From a checkpoint of a small transformer trained on Wikipedia: width 768, RMSNorm before each block.
Each number is 128 + 24 x the weight over the matrix's rms, rounded and kept within 0 to 255. Layers, rows and columns count from 0.

# layer 5 MLP gate, 2048x768, rms 0.0862, rows 1806-1840, columns 320-383
[[129 140  67 154 131 149 145 117 117 156 140 122 145 139 141 114 113 167 113 150 137 125 145 136 121  88 123 176 107 142 109 131 173 136 122 112 121 117  92 132 172 128  91 104 165  93 112 158 116 128 185 105  82 155 142 119 168  91 171 143 137 147 120 143]
 [160  95 126 167 130 108  95 102 103 138 102 109 108 108 145  21  86 102 147  82 105 139 176 129 123 134 108 126 173 144  87 118 123 121  89  99 145 127  92 105  98 108 112 161 139 131 118 133 175 166 107 125 145 154 152 140 144  99 122 137 117 137 134 122]
 [145 131 109 126 118 126 140 106 135 108 104 190 117 128 110 101 152 103 173 139 113 142 156  97 102 165 201 126  72  91 155 134 132 119 124 130 143  63 131  64 140 117 114 133 130 143 123  96 125 138 119 154 121 166 114 168  84 100 126 112 158 115 150 130]
 [133 119 130 133 145  76 121 113  95 116 123 115 124 126  99 107 141 113 113 110 122 117 130  84 172 145 132 123 177 100 114  96 132 181 101 118 169 108 139 113  89 122 111 120 155 129 151 143 132 118 143 158 128 129 144 144 139 107 121 105 104 105 125 157]
 [103 138 187 136 134 118 143 154 153 107 140 107 101  96 144  96  58 138 146 135 145 118 111 147 100  82 143 138 102 142 155 139 102 164 108 154 119 138 129 109 108 131 151 155 126 125  87 166 147 106 194  70 106  74 114 153 132 155 118 129 110 107 127 136]
 [180 124  94 150 120 120 124 172 114 141 107 103 155 112 105 145 137 122  98 161 119 155 101 110  89  51 127 179 133 143 137 163 117 144  97  80  95 131 138 123 124 138 133  80 120 118  98 102 176 144 127 113 127 156 139 213 120 136 140 110  86 115 118 120]
 [110 115 124 137 113  93 153 151 135 152 111 113 107 122 118 116 143 140 102 182 122 122 136 155 124 181 149  81 133 153 158 162 119  98 149 114 113 154 120 125  87 133 111 154 115 122  85 110 130  94  91 112 120 127 164 124 108 118 133 123 130 136 133 119]
 [110 146 104 139 162  84 160 107 101  97 140 151 132 158 152 130 126 104 153 174 120 152 138  81 107 114 131 106 132 156 102 123 117 141 116 155 105 132 138 129 142 171 121 113 122 120 175  75 146 104 141 112 114 111 155 117 127 132 120 112 111 111 125 130]
 [118 115 128 151  94 132 132  95 157 115 115 123 137 132 158 155 147  99 125 120 141 143 133 110 109 140 123 128 139 132 154 122 120 165 182 144 117  95 130 122 166 131 124 134 122 111 157 138  99 123 129 191 126 149 130 174 134 136 138 155 121 102 155 140]
 [126 112 178 148 133 141 139 117 124 127 106 106 117 138  90 147 125  94 134 147 118 137 125  76 118 164 125 137 122 110 139  79 128 152 104 160 121  89 134 134 157 116 175 145 110 153  73 148 118  94 148  99 127 118 137 131 101  81 180 116 138 117 140 157]
 [117 143  99 162 129 132 120 103  89 127  77  89 112 171  92 128 137 116 124 175 152 146 118 173 152 171 126 124 127 127 124 140 149  98 173 112 122 115 117 111 139 108 151 130 154 167 129 145 161 165 124 121 171 154 110 120 162 130 134 167 148 112 113 155]
 [150 118 144 155 138 143 138 140 105 133 138 130 116 153 119 118 139 109  88 122  90 150 167 126 142 139 150 128 118 161 123 137 133 113 105 151 119  96 155 124 139 159 140 130 139 135 180 136 130 128 137 140 153 131 146 123  92 135 146 140 123 190 170  84]
 [159 122 157 140 137 127 115 147 109 145 150 138 126 100 152 126 165 113 171 136 169 111 160 141 144 127 132 153  91 140 153  99 109 159 112 190 170 110 131 125 103 154  93 180 104 126 169 162 150 107 117 132  98 130 158 135 147 148 129 131 108 128 156 119]
 [101 133 115 108 124 132 136 124 105 100 113 126  95 156  99 110 118 159 141 120 108 140  99 184 102 107 133  86 159 110 140 127 100 159 164 134 143 149 148 163 119 128 115 110 144 151 153 148 120 116 132 123 138 120 116 149  99 170 108 131  94 142 160 123]
 [152 145 104 114 148 125 158 134  94 120 129 139 137  94 160 125 141 119 132 113 159 114 137 122 124 101 186  97 100 172 112 136 127 150 116  79 158 135 133 146  84 107 120  80 135 163 134 154 101 131 116  81 145 106 149 201 140 155 128 131 134  97  94 125]
 [109 118 124 146  91 104 146 137 128 130 146 118  74 122 142 138  80 117 103 175 114  94 105 112 172  83 152 140 153 108 119 118  98 181  99  92 164 132 112 140 130  93 160 138 107 141 191  97  97  98 134 153 162 150  77 125  95 106 123 137 101 132 152 131]
 [118 108 176 136 109 124 130 121 139  77 132 153 114 158 136 140  80 118 161 145  99 139 160 119 110 123 112 102 129 145 142  92 132 124 152 148 138 142 118 136  94 153 136 135 110 161 142 111 145 128 130 110 145 150  90 124 108 156 169 103 147 135  92 108]
 [164 105 150 129 145 117 196 118 153 131 148 127 122 164 115 107 164  87 135 117 111 139 113 127  75 106 142 147 139 143 151 166 131 126 129 151 125 181 137 129 133 129 132 161 120 135  85 132 153 148 149 129  97 125 143 145 139 140 133 120 117 137 138 178]
 [138 153  82 147 170 120 166 143  95 105 111 118  87 126 100 135 131 156 139 132  98 196 136  71 174 125 124 147 105 116 153 157 152 181 127 104 119 172 151 111 148 123 167 167 120 134 176  81 144 136 135  89 180 116 114 117 181 160 129 144  87 125 118 149]
 [104 133 159 127 154  82 109 147 170 114 205 174 138 126 103 138  84 105 114 164 104 146 115 145 116  83 139  88  96 146 112 123 121 108 153 116  99 137 119 103 115 104 122 148 135 149 110 148 162  96 142 140 115 124 164 133 147  90 154  61 121 152 101 121]
 [149 147  81 156  92 100  83 154 153 114 122 155 152 124 116 128 141 101 153 117 107 118 143 152 135 120 119  93 147 138 148 101 137 154 126 101  92 148 124 117 115 134 135 143 121  84 132 100 138 106 131 127 148 135 130 117 110 143 118 121 138 144 101 156]
 [ 95 101 143 102 128 145 131 152 127 122  97 146 175 207 116 155 140  88 116 126 160 108 134 169 144 111 159 131 103 120 175 106 136 109  99 113 108 141 127 121 104 131 125 117 115 146 103 148 148  83 108 127 141 104 158 129 104  97 141 114 121 129 140 100]
 [115 141 156 104 136 147 158 137  99 137 171  98 168 142 110 132  93 122 120 133 131  98 148 154  96 109 145 103 160 132 110  90 101 102 140 137 158  94 128 102 142 142 134 119 104 153 137 139 120 109 138 140 150 117 116 111 123 105  88 106 157 128 169 152]
 [ 41 106 141 170 158 141 169 142 150 146 149  76 130 129 161 168 106 127 118 149 154 131 153 144 128 122 188 141 138 152 137 163 133 155 128 120 114 124  79 108 130 137 132 136 106 168 122 123  89 152 132 162  95 100 148 157 120 142 100 108 102 140 142 134]
 [133 127 187 134 165 109 135  90 138 104 131 133 139 114 135 165  74 109 155 150 144 149 148 123 110 100 144 141 137 126 153 113 128  93 180 102 131 144 136 160 127 132 143 149 151 148 110 135 100 134 151 103 101 134 106 119 118 133 103 126 137  86  90 101]
 [134 102 120 129 170 142 101 104  98 131 109 125 118 109 128 159  96 126 116 151 141 134 101 152 135 141 160 131 160 113 150 156 136 160 111 120 105 181 117 127 149 115 131 126  98 136 136 139 101 123 120 128 104 126  95 103 135 130 134 120 153 111 127 125]
 [131 142 129 141 121 151 104 114 143 164 159  76  81 117 142 111 132 123 165 106 116 137 140  84 140 180 114 146 146 180 113 130 151 122 154 113 102 158 162 105 128  73 154 127 124 137 116 117 116 124 127 147 150 103 131 133 119 124 135 123 119 145 122 160]
 [152 148  92  71 101 121 115 110 170 122 131 143 141 124 128 136 152  99  63  92 137 114 125 151 117 116 122 127 122 110 138  92 155 122 118 143 116 168 129 147  83 118 122 159 124 144 113  88  82 125 134 143 168 106 111 116 159 132  61 155 182  60 122 134]
 [135  92 123 141 113  85 150 132 112 102  87 146 151 117 153  68 143 106 122 126 126  69 127 110 131  94 119 141 166 138 185 109 122 104 149 131 111 104 155 123 160 137 139 151 135 132 158 164 126 136 127 146 106 114 132  69 145 100 129 129 137 147 122 116]
 [100  96 151  98 149 132 137 136 133 115 134 138 135  88 124 167 115 126 139 147 129 135 165 112 127 113 149 158  98  96 122 145 126 125 177 106 116 152 133 160 146 171 132 142 112  84 150 136 153 102 118  91 153 100 107 162 164 107 138 170 114 121 121  76]
 [130 148 129 136 135 110 109 118 106 111  97  98 171 131  99 130 107 117 114 123  92 117  96 106 114 111 123 151 130 139 133  99 138 126  97  88 168 122 109 165  74 164 178  98 113 142 148 116 138 111 190 166 139 176 117 148 155 138 165 141 174 164 109 135]
 [109 117 144 169 133 130 112 161 152 128 185 162  74 111 150 174 102 134 115  91 104 152 174 131 138 157 109 134 114  71 114  89 115 160 116 116 138 125 124 140 130 110 109  93 140 147 116 127 139 137 165  80 109 163 123 134 147 108 151 157 135  85  84 110]
 [139 153  98  99 123 115 107 154 150 139 186 109 172 134 125 134 145 135 150 129 132  84 117 120 127 123 152 112  92 140 113 135 120 117 110 161 118 128 122 117  85 159 141 132 132 107 108 100 129 137 159 123  89 125 141 126 166 110 157 120 145 108 148 126]
 [120 139 133 141 120 120 134 125 133 129 151 103 127 115 115 145 154 161 152 143 116 128  97 136 151 160 121 148 134 127 105 174 158 129 137 138 146 121 172  98 136 123 165 133 139 109 127 121 101 141 158 134 151 153 116 102 120 163 116 115 117 129 107 155]
 [142 142 141 161 168 105 140 177 150 156 147 110 108 134 121 148 106 121 105 147 121 152 117  75 151 122 116 116 120 123 184 103 103 102 138 115 142 125 116 141 136 104 119 121 118 101 163 148 125 125 152 117 154 154 161 127  86 115 104 122 158 136 191  76]]
# layer 5 MLP up, 2048x768, rms 0.0896, rows 1806-1840, columns 320-383
[[136 103 154 156  98 134 109 127 109 130 128 100 114 125 140 116 161 137 122 146 162 142  93 137 141 148 128 121 174 129 117 125 146  98 139 107  90 109  92 141 129 146 107 155 176 133 114 133 163 123 123 108 152 165 148 140  64 123  99 133 100  85 157 139]
 [154  82 129 108 109 161 174  85 107 105 141 105 115 141 146  90 160 111 129  95 117 142 173 113 114 135 139 158 107 114 143 121 144 128 120 165 132 159  95 150 165 155 154 131 167  88 131 113 121 118  96  65 114 118 119 139 138 108 125 138 109 126 142 164]
 [112 138 132 125  88 125 153 148 109 124  87 118 165 131 107 119 120  85  89 171 173 143 122 102 100 105 158 135  98  77 117  75 142 140 140 115 114  97 120 121  86 105 127 144 148 128 136 152 139 105 141 139 118 140 151 119 108  80 168 100  86 141 109 127]
 [143 109 108 184 134 106 120 130 166 149 151 113 119 101 123 125 103 138 118 154 127 126 130 157  89 141 123 139 129 158 140 158 144 126 125 123 152 131 115 118 123  82 116 163 139 140 119 140 138 150 136  87 154 190 106 116 105 148 144 123  72 145  87 102]
 [143 132 103 121 122 151 125 135 135 108 101 166 121 131 137 149 182 155  98 116 116 123 170 114 140 122 151 140 123 119 118 121 141  93 101 121 116 122 110 156 139 129 190  65  91 156 136 148 139 139 124 147 134 143 131 122 115 160 108 183 162 131 115  96]
 [152 132 122 178 130 149 148 123 147 118 134  97 124 127 160 100 141 125 149  98 130 112 126 135 141 135 103 111  96 111 127 138 133 156 161 151 155 159 153 139 129 121 131 141  95 126 126 117 170  79 137  89 159 126 125 169 131 117 111 150 136 140 114 158]
 [100 124 142 160  98  98 155 168  96 138 127 112 159 161 124 141 124 171 158 112 136 168 125 128 121  99 110 113 143 146 127 117 128 111 117 122 125 151 168 152 171 103 151 122  91 130  98 102  91 110 153 138 150 101 143 188 164 159 113 110 134 104 133 126]
 [ 97 135 140 105  99 118 130 117 102 152 136 140 129 133 123 147 137 108 158 133 176 156 122 126 110  96 112 114 128  99 117  64 145 128 102 165  95 137 138 100 114 125  75 113 157 115 127  74 119  89 187 115 109  99 176 143 168 165 100 122 112 145 168 108]
 [112 137 112  58 129  98 185 147  90  98  99 107  94 139 126 137 122 166 123 118  91 123 106 128 132 107 143 123 139 146 115 130 120 145 152 150  85  96 122 140 106 128 152 131 153 148 178 172 166 104 123  97 129 147 141 141 132 123 141 136 128 119 192 134]
 [121 123  98 124 142 132 110 138 139 128 141 136 157  94 119 118 146 153 135 125 138 132 171 137 132 147 109 144  92 133 118 119 154  92 129  89 135 118 124 119 160 131 117 135 127 137 167 179 171 127 176 153 116 151 114 144 138 100 112 153  99 121 154 140]
 [125 121 105 107  79 116 149 108 151 162 154 168 120 101 162  77 143 139 123 105 136 142 149 112 117 142  95 139 126 128  95 121 107  93 123 167 136 145 123 173 162 135 133 153 147 146  94  96  93 152 163 131 116 113 113 108  88 116 122  77 106 157  99 129]
 [ 92 137 100 140 170 130 137 149 121 129 118  97 114 134 106 135  89 134 118 132 141 116 166 138 160 104 138 123 150 133 142 110 115 167 158 118 191 109 155  93 108 127 102 111  99 115 138 134  95 115 132 141 131 120 143 137 125 123 120 146 183 160  90 135]
 [148 125 148 135 126 183 157 111  99 156 124 142 161 139 115 128 135 116 124 135 123 120 150 143 100 115  97 145  71 114 136 125  75 152 106  95 132 170 125 149 115 116 102 132 138 149 126 168 127  87 158 132 130 112 113 120  96  86 153 180 136 125 120 136]
 [144  97 138 124 129 112 132 129 113  85 143 184 165 135  83 180 145 133 124 130 121 105 173  87 144 127 148 119 146  87 101 102 139  96 134 151 117 124 127 119 125 116 138 169 132 124 112 167 165 144 107 163  95 119  97 147  99 131 111 125 105 147 103 157]
 [108 127 148 102 111 187 100 126  96 125 157 142 141 138 109 154 106 156 150 107  99 151 167 149 151 106 140 120 126 103 143 156 150 119 117 134 156 148 142 108 128 162  97 129 162  65 114 134 129 108  96 110 105 125 108 137 129 122 112 132 123 156 107 111]
 [127 127 150 127  61 110 138 128 100 104 144 138  81 155 135 172 133 130 126 167  91 128 129 148 145  96 169 166 113 142 160 132 123 125  95 127 148 111  97 161 153 117 120  74 109 135 137 136 127 109 102 149 125 155 120 159 143 168 115 135 134 126 119 115]
 [157 150 148 111 152 146 102 121  92  89 124 140  97 114 178 106 139 125 155 136  96 104  98 155 162 151 118 134 114 131 126 126 141 147 171 133 119 150 111 123 155 133 129  88 120  82 110 119 152 135 113 136 117 134  97 103 136 111 126 112 117  99 136 152]
 [137 107 132 114 106 115 101 122 110 130 103 135 126 133 162  93 146 129 117 135 152 145 158 123 131 103 112  80 130 135 153 127  78 123 117 150 132 168 111 133 121 132  90  94 101 143 129  90 151 110 149 107 106 111 125 111 143 155 121 133 157 116 150  99]
 [161  88 163 109  80 125 149 106 158 121  99  97 154 125 154 110 128 120 157 175 102 124 119 109 175 135 114 136 103 168  89 112  98 142 156 164 145 138 149 114 152  87 138 100 125 146 126 157 123 152 138 104  92 129 131 139  99 145 169 145 170 114 176 131]
 [ 83 153 125 152 131 112 142  97 111 134 131 117 117 139 138 124 150  75 156 152  99 111 122 127 135 108 141 109 134 111 109 163 117 147 100 131 103 114 144 173 119 153 144 114 151 119  96 135 120  96 150 160 141 116 115 112 111 126 100 141 139 162 130 108]
 [125 105 171  75 101 141 142 160 145 137 121 103 138 117 150 144 161 126 123 118 135 127 180 169 130 113 133 103 151 129 138 126  98 124 118  76 133 133 176 162 146 139 139  67  89 149 135 148 108 120 117 127 146 110 122  88 115 113 118 147 149 140  87 149]
 [117 101 164 100 128 117 170 146 150 150 201 162  75 126 151 145 150 118 125 109 167 121 125 119 151  84 110 166 147 134 107 129 133 154 151 174 133 113 132 183  93 149 109 147 144 124 150 103 137 128 113 165 117 116 147 123  62 100  91  94 162 114 136  93]
 [128 157 120 105 122 186 127 128  62 134 118 132 173 150 106 149 134 138 108 148 127 133 100 142 108 123 153  86 150 107 134 101 162  78 107 107 142 100 116  90 130 142 123 133 149 107  68 108 114 134 126 104 178 115 103 146 120 111 106 103 122 165 136 104]
 [ 98 105  93  93 150 142 144 142 135 107 122  71 133 127 125 105 127  85 155  97 143 116 135 112 176 103 149 162 160 131 120 168 139 158 104 124 124 140  86 112 100 111 138 164 127 136 102 152 134 132 124 130 153 157 133 113 134 123  85 101  73 123  82 130]
 [126 127 153 126  78  99 167 153 159 128 174 153  97 113 172 103 118 134 130 113 102  94 106 124 118 147 162 110 127  66 187  96 126 163 134 158 161 122  82  96 131 118 122 114 123 143 130 101 133  82 108 186 182 107  66 115 114 109 122 150 119 122  69 150]
 [117 142 134 116  99 124 133 139  79 116  96 119 108 184 138  96 145 155 131 117 113 116 135 142 130 142 123 139 102 137 105 122 130 125 117 112 157 126 161 153 141 159 155 131 155 136  94 179  97 115 108 124 151 113 104 109 134 128 114 127 171 169 142 153]
 [143 157 126 162 157 155 131  87 142 150 145 170 140 116 152 129 128 144 106 104 138 139 131  90 124 109 122 145 120 117 137 119 142 155 126 134 139 154 139 123 135 147 147  98 143 110 149 124  97 123 147 131 123 146 110 171 148 161 146 139  80 122 126 121]
 [136 183 127 143 156 111 131 115 116 139 141 141 114 126 112 125 145 137 145 116 137 136 152 132 148 148 156 111 136 139 119 137 119 155 119 156 135  87 133 158 124 116  70 135 112 131 139 157 125 147 111 163 116 114 130 129 153 146 158 106  68 143 141 123]
 [179  88 152 119 102  96 144 143 155 171 110 101 151 117  95 120 109 111  81 114 133 150 110 132 122 131 100 124 165 103 107 112 143 155 120 142  79 139 127 119 173 161 127 108 117 119 156 118 135 145 120 128 123 137 106 124 128 179 150 128 152 126 140 176]
 [131 101 113 144 140 104 137 152 161  89 184 152 127  99 159 125 133 104 122 106 122 117 177 103 117  87 134  87  93 106 108 124 126 133 146 130 112 123 115 115 100 194 115 117 161 143 112 109 125 100  97 144 135  94 141 100 137 129 103 124 130 116 131 119]
 [142 108 175 112 117  82 107 171 102 147 105 130 153 128 157 107 125 130 115 181  62 111 101 109 150 162 115 128  87 147 113 114 133 132 109 135 194 158 121 152 130 194 145 137 105 130 129 177  94 130 131 135 125 139 133 147 107 148 136 125 127 111 160 133]
 [113 137 153 128 143 122 110 111 160 166 138 137 174 120 124 171 109  57 104 130 113 147 164 125 131 137 151 158 170 154 123 144 116 124 151 129 129  82  97 117 150 124 105 133 154 153 103 147 151 130 121 136 142 112 111 134 144 107 102 165 160 109 104 113]
 [141 130 120 108 130 114  91 149 150 136 130 151 140 101  97  95 123  82 138 125 107 142 138 136 159 115 134 123 138 134 124 148  98 136 167 133 146 129 141 173 106 163 131 145 138  96 125 129 109 101 116 105 135 135 132  88 151  85 144 119 113 177 118 124]
 [122 122 112  91 118 165 148 139  94 121 108 170 120 108 168 164 118 110 125 131  96 130 146 104 148  90 134 150 145 100 139 117 185 110 109 131 111 128  90 172 121 156 136 104 101 115  81 141 142  75 148 123 137 136 138 118 179 130 135 131 158 107 110 130]
 [132 157 132 142 159  88  99 146 134 143 123 142 186 133 105 171 120  88  76 173 124 134 147 151 161 165 122 131 101 100  95 107 114 175 120 171 174 115 118 140 141 105 127 180 117  97 137 145  78 147 135 136 134 105  98 114 145 151 104 149 139 133 155 135]]
# layer 5 MLP down (transposed), 2048x768, rms 0.0864, rows 1806-1840, columns 320-383
[[126 125 168 121 106 129 109 140  95 135 105 157 132 120 107 124 125 125 126 112 170 146 136 156 123 179 146 137  89 133 108 191 137 135 123 144 107 138 133 150 104 173 127 158 138 126 174 169 103 109  76 138 143  83 115 114 134 103 131 148 107 141 123 166]
 [148 194 117  99 115 129  83 130  78 143 128 168 128 100 141 126 120 114 153 147 121  92 145 124 127 162 101 170 135 128 115 154 125 117 142 143 149 142  97 125 113 134 162 134 109 141 142 118 153 137 141 114  94 142 149 189 165 141 119 137 144 127 122 113]
 [ 71  97 139 161  92 103 113 110 164 117 127 140 129 139 142 135 129 111 164  85 143 141 141 134 139 150  88 129 105  94 109 140 141 123 161 125 120  83 132 102  91 100 136 127 135 145  88 166 120  78 129 154 112 117 135 152 169 103 131  99 120 121 133 119]
 [115 123 137 149 183 104 120 100 122 155 139 126 149 164  95 135 114 152 170 143 112 142  84 121 134 148 127 136  99 141 171 105 125  53 161  80 124 132 127 121 142  95 195 129 161 148 116  80  99 103 141 134 156 134 125 182 127 133 121 109 153 139 106 130]
 [117 139 132  99 134 161 131 146 161  84 141  95 132 159 129 116 109 142 116 134 102 133 136  99 147 144 140 115 121 152 130 129 154 134 110 114 115 129 125 125 149 119  87 127 105 112 181 143 149 120 117 148 104 108 150 112 119 156 148 155 149 124 127 117]
 [163 142 123 168 126  93 123 132 152 130 153  80 131 115 138 104 192 107 131 146  68  98 109 100 153 184  91 121 135  70 165 174 110 154  97 132 137 125 132  99 111  75 131 126 158 107 125 133 153 131 173 181 138 119  95 131  77 154 102 148  87 164 118 135]
 [153 160  99 125 174 157 139  75 104 103 137 119 128 112 143 142 123 130  98 150 105 167 176 119  98  94 152 142 106 179 158 138 122 122  83 137 103 102 158 103 139 111 113 155 142  44 152 166 160 145 101 151 163 155 155  57 186 110 131 146  91 136 133 127]
 [134 123 136 145 130 127 140 106 151 136 144 127 119 125 173  99 155 148 108 169 123 115  92 154  75 149  94  97 119 122 143 106 124  99 118 142 149 136 144 131 108 119 130 118 139 131 135 156 144 131 124 133 125 135 172  93 105 145 125 103  96 136  89 133]
 [124 102 133 117 107 106 135 128 123 100  96 163 137 116 137 123 144 157 124 121 122 101 137 138 110  98  77 106 168 127 150 133 127 133 152 113 144 126 183  71 123 100 156 142 107 106 112 162 150 117 104  81 124 121  98 158  90 127 141 135 105 104 148 129]
 [129  90 118 154  95 127 160 104 118 108 121 161 151 149 116  86  70 175  89 120 110 105 128 154 136 155 135 157 122 119 146 117 159 145 147 109  97 145 168 103 119 143 105 125 140 171 169 114 131 126 105 157 142  94 135 128 123 110 106 129 124  96 167 171]
 [ 90 136 170 103 132 134 144 172 135  94 123  96 101 157  99 128 100 131 113 129 111 159 173 140 141 134 121  96 125 120 155 187 126 113 101 164 146 101 125 152  82 123 162 146 163 111 150 135 114 124 129  66 122 145  98 165 147 135 151  75 101 128 114 140]
 [153  79 120 132 131  93 112 146 188 151 149 133 152 112 182 139 158 143 141 111 139 135 181 122 141 128 125 130 152 104 103 145 161 126 132 105 131  92 108 138 109 129 134 106 120 114 116 111 104 158 104 148 141 152 109 126 130 153  82 159 103 121 127 120]
 [166 141 119 106 122 140 106 124 157 109 138 125 127 150 168 150 115 132 113 135 145 108 139 140 121 113 137 110 114 157 130 133 119 107 149 150 118 146 137 109 107  97 131 152 146 134 140 104 141  92 101 106 134  79 140 118 129 130 114  97 150 106 135 142]
 [135 138 114 160 106 192 154 161 126 129 162 112 161 171 142 134 143 141 136 140 140 112 131 141 105 136 119 152 161  94 122 158 141 111 145 139 142 166 116 124  79 108 126 133 159 131 135 110 144 162  97  80 131 112 158 117 135 149  77 149 127 160 152 117]
 [129 105 148  96 166 141 114 128 129 123 122 117 137 134  88 113  99  96 139 137 129 106 133 106  96 137 124 142 159 153 114  82 116 127 107 114 156  92 146 148 115 141 175 107  91 113 134 106 145 153 140 106 157 121 106 104 111 143 122 114 124 108 136 116]
 [139 129 151 123 156 153 136 108 154  94 137 129 140 127 159 123 126  93 103 120 111 135 103  79 114 101 130 119 111  89 116 131 124 144 128 129 130 123 172 146  84 130 106 137 133 148 175  74 133 148 128 108 127 146 134 139 112 132 140 170 138 151 135 110]
 [125  59 106 140 127 103 112 120 103 112 149 145  88 138  98 117 129 101 124 147 158 151 137 111 122 129 149 106 117 103 149 112 136 119 109 114 122 117 129 166  88 123 123 152 111 151 132 121 170 140 125  82 133 127  78 162 120 147 128 128 102 125 112 138]
 [125 136 114 185  73 138 105  95 128 159 107 144 130 143 119 147 122 158 105 158 165  86 121  76 118 115 143  90 139 113 120 137 146 119 148 129 140 156 152 171 144 130 123  88 123 126 128 146 136  90 117 130 121 141 140 119 155 113 104 147 148 119 117 129]
 [100  97 118 114 129 152 131 158 150 118 122 115 161  94 126 107 126 127 141 131 124 125 163 121 150 166  96 140 151 105  92 141  86 110 133 105 144 120 142  85 117 151 142 141 144 103 110 125 131 182 158  91 174 124 137 146 178 137 106 145 100 115 122 111]
 [102 140 112 157 110 135 136 135 138 157 129 181  74 121  91 145 124 126 125 135 104 134 128 130 167 163 137 132 122 135 182 116 123 126 152 137 141 178  95 167 131  85 142 127 140 115 105  70 103 147 125 114  91 149 148 129 126 139 139 120  79 158 128 118]
 [102 128 161 125  91  80 126 136 178 105 139 101 149 112 127 121 166 123 154 133 111  93 128 104 103 145 139 109 143 140 167 141 128  77 133  77 147 112 101 131 119  97 146 125 124 151  80 134 162 125 127 132 108 139 102 165 124 127 129 117  90 127 126 154]
 [111 152 174 130 133 109 136 155 153 158 112 166 100 154 132 136 104 136 120 156 124 109  86 170 135 118 108 208 110 148 101 103  79 119 161 114 118 119 117 136 127 103 134 145 105 148 154 136 129  98 140 145 141  88  87 143  66 120 151 187 123  93 108 135]
 [133 153 160 118 130 131 138 142 116 111 128 150 122 138 127 151 114 134 168 107 148 127 169 102 127 115 101  77 122 142  82 151 171 117 163 105 141 126 131 103 126  88  98 117 114 160 132 146 146 151  98 118 143 126 165 153 140 144 141 126 147 137 123 136]
 [128  77 141 152 129 134 125  98 156 155 145  89 139 106  87 113 118 150 107 131 123 115 172 126 142  91 115 147 163 107 115 143  92 115  69 118 133 145  89 117 115 154 140 125 146 138 110 120 120 124 125 136 138 138 179 124 152 148 117 134 156 104  90 134]
 [129 143 139 155 111 132 143 135 137  78 116 135  99 127 141 120 122 116 150 116 150 100 117 111 143 129 179 130 135 123 128 138  98 122 142 124  82  97  85 114 136 137 110  82 148 141 131 100 109 101 110 137 138 107 139 148 158 150 118 171 143 112  84 145]
 [136 144 129 110  90 119 148 116 124 116 150 102 118 166 103 119 141 125  71 103  85 115 131 139 112 181 141 178 129 150  82 143 103 137 162 120 140 123 171 107 117 117 141 115 124 106  97 165 147 141  97 120 175 131 136  66 162  95 173 112 137 106  87 130]
 [150 112 111 126 127 130 122  98 136  95 163 135 125 118 135 138 134 110 157 143 134 162 105 136 170 187 147 145 137  98 127  68 151 143 134 119 171 118 117 157 137 140 152 122  95 126 109 107 139 117  53 159 100 103 158 119 174 117  92  93 146 108 120 123]
 [149 138 111 126 112 154 113 103 153 120 100 151 145 139 144 145 128 135 107  95 117 129 123 107 116 149 120  95 134 103 143 158 111 141 108 149  78 152 129 106 104 122 135 132 103 129 139 137 124 139 119 142 158 122 105 145 102 125 167 132 105 159 157 147]
 [187 138 179 138  83  78 159 120  97  96 146 126 126 164 100  99 119 156 151 148  96 108 108 126 164 152 114 146 109 147 111  90 150 157 133 115 144 143  92 151 103 122 138 103  82 126 120 159 115 117 132 117 157  86 154 120 131 148 126 103 147 129 123 101]
 [116 135 153 123 124 145 154 142 126 114 185  93 160 122 135 112 151  93  96 170 126 114 102 149 141 113 132 133 104 116 131 147 114 113 159 156 105 149 111 134  83 140 112 151 126 123 144 150 167 128 122 123 117 121 132 135 147 158 124 117 155 112  69 129]
 [115 140 107 128 155 166 107 102 134 125  97 121  80 123 135 153 173 126 131 100 147 103 130  84 131 102 139  84 120 121  91 126 121 164  99 132 147 130 108 102 161 111 130 154 116  98 175 108  96 109 133 114 100 110 146 190 145 130 132 121 122 122 158 122]
 [138 127 133 120 119 116  96 169  94 143 101 112 191 109 108 137 120 124 147 145 161 114 126 117 109 146 156 115 110 133 118  88 125 152 154 172 146 155 167 145 129 117 127 144 127 141 106 125 114 116 145 162 107 163 107 123 170 123 149 145 134 154 130 151]
 [117  93 107 129 101 120 150 109 134 118 177 116 114 128 108 137  57 106 125  94 111  97 127 128 133 141 114 125 106  94 102 128  81 114 103 158 124 136 139 125  98 144 138 145 108 114 106 167 147 125 163 130 125 132 154 132 135 154 136  92 148 131 162 136]
 [137 143 127 128 104 145 114 109 111 137 130 161 122 167 145 104 115  95 168 104 137 168 137 149 158 128  97 168 110 120 108  95 113 139 101  99 109 153  95 108 127 120 132 101 134  91 110 100  77 116 113 145 137  93 155 127 118 102 123 149 138 122 109 143]
 [133 167 112 108 144  87 134 150 134 167 135 118 107 120 160 119 120 156 146 122 110 119  55 151 154 174 163 149 150 166 126 123 133 108  82 155 162 163 114 123 102 167 121 134  84  92 126 126 118  77 105 108 140 140 109 161 118 136 108 106 135 126 106 135]]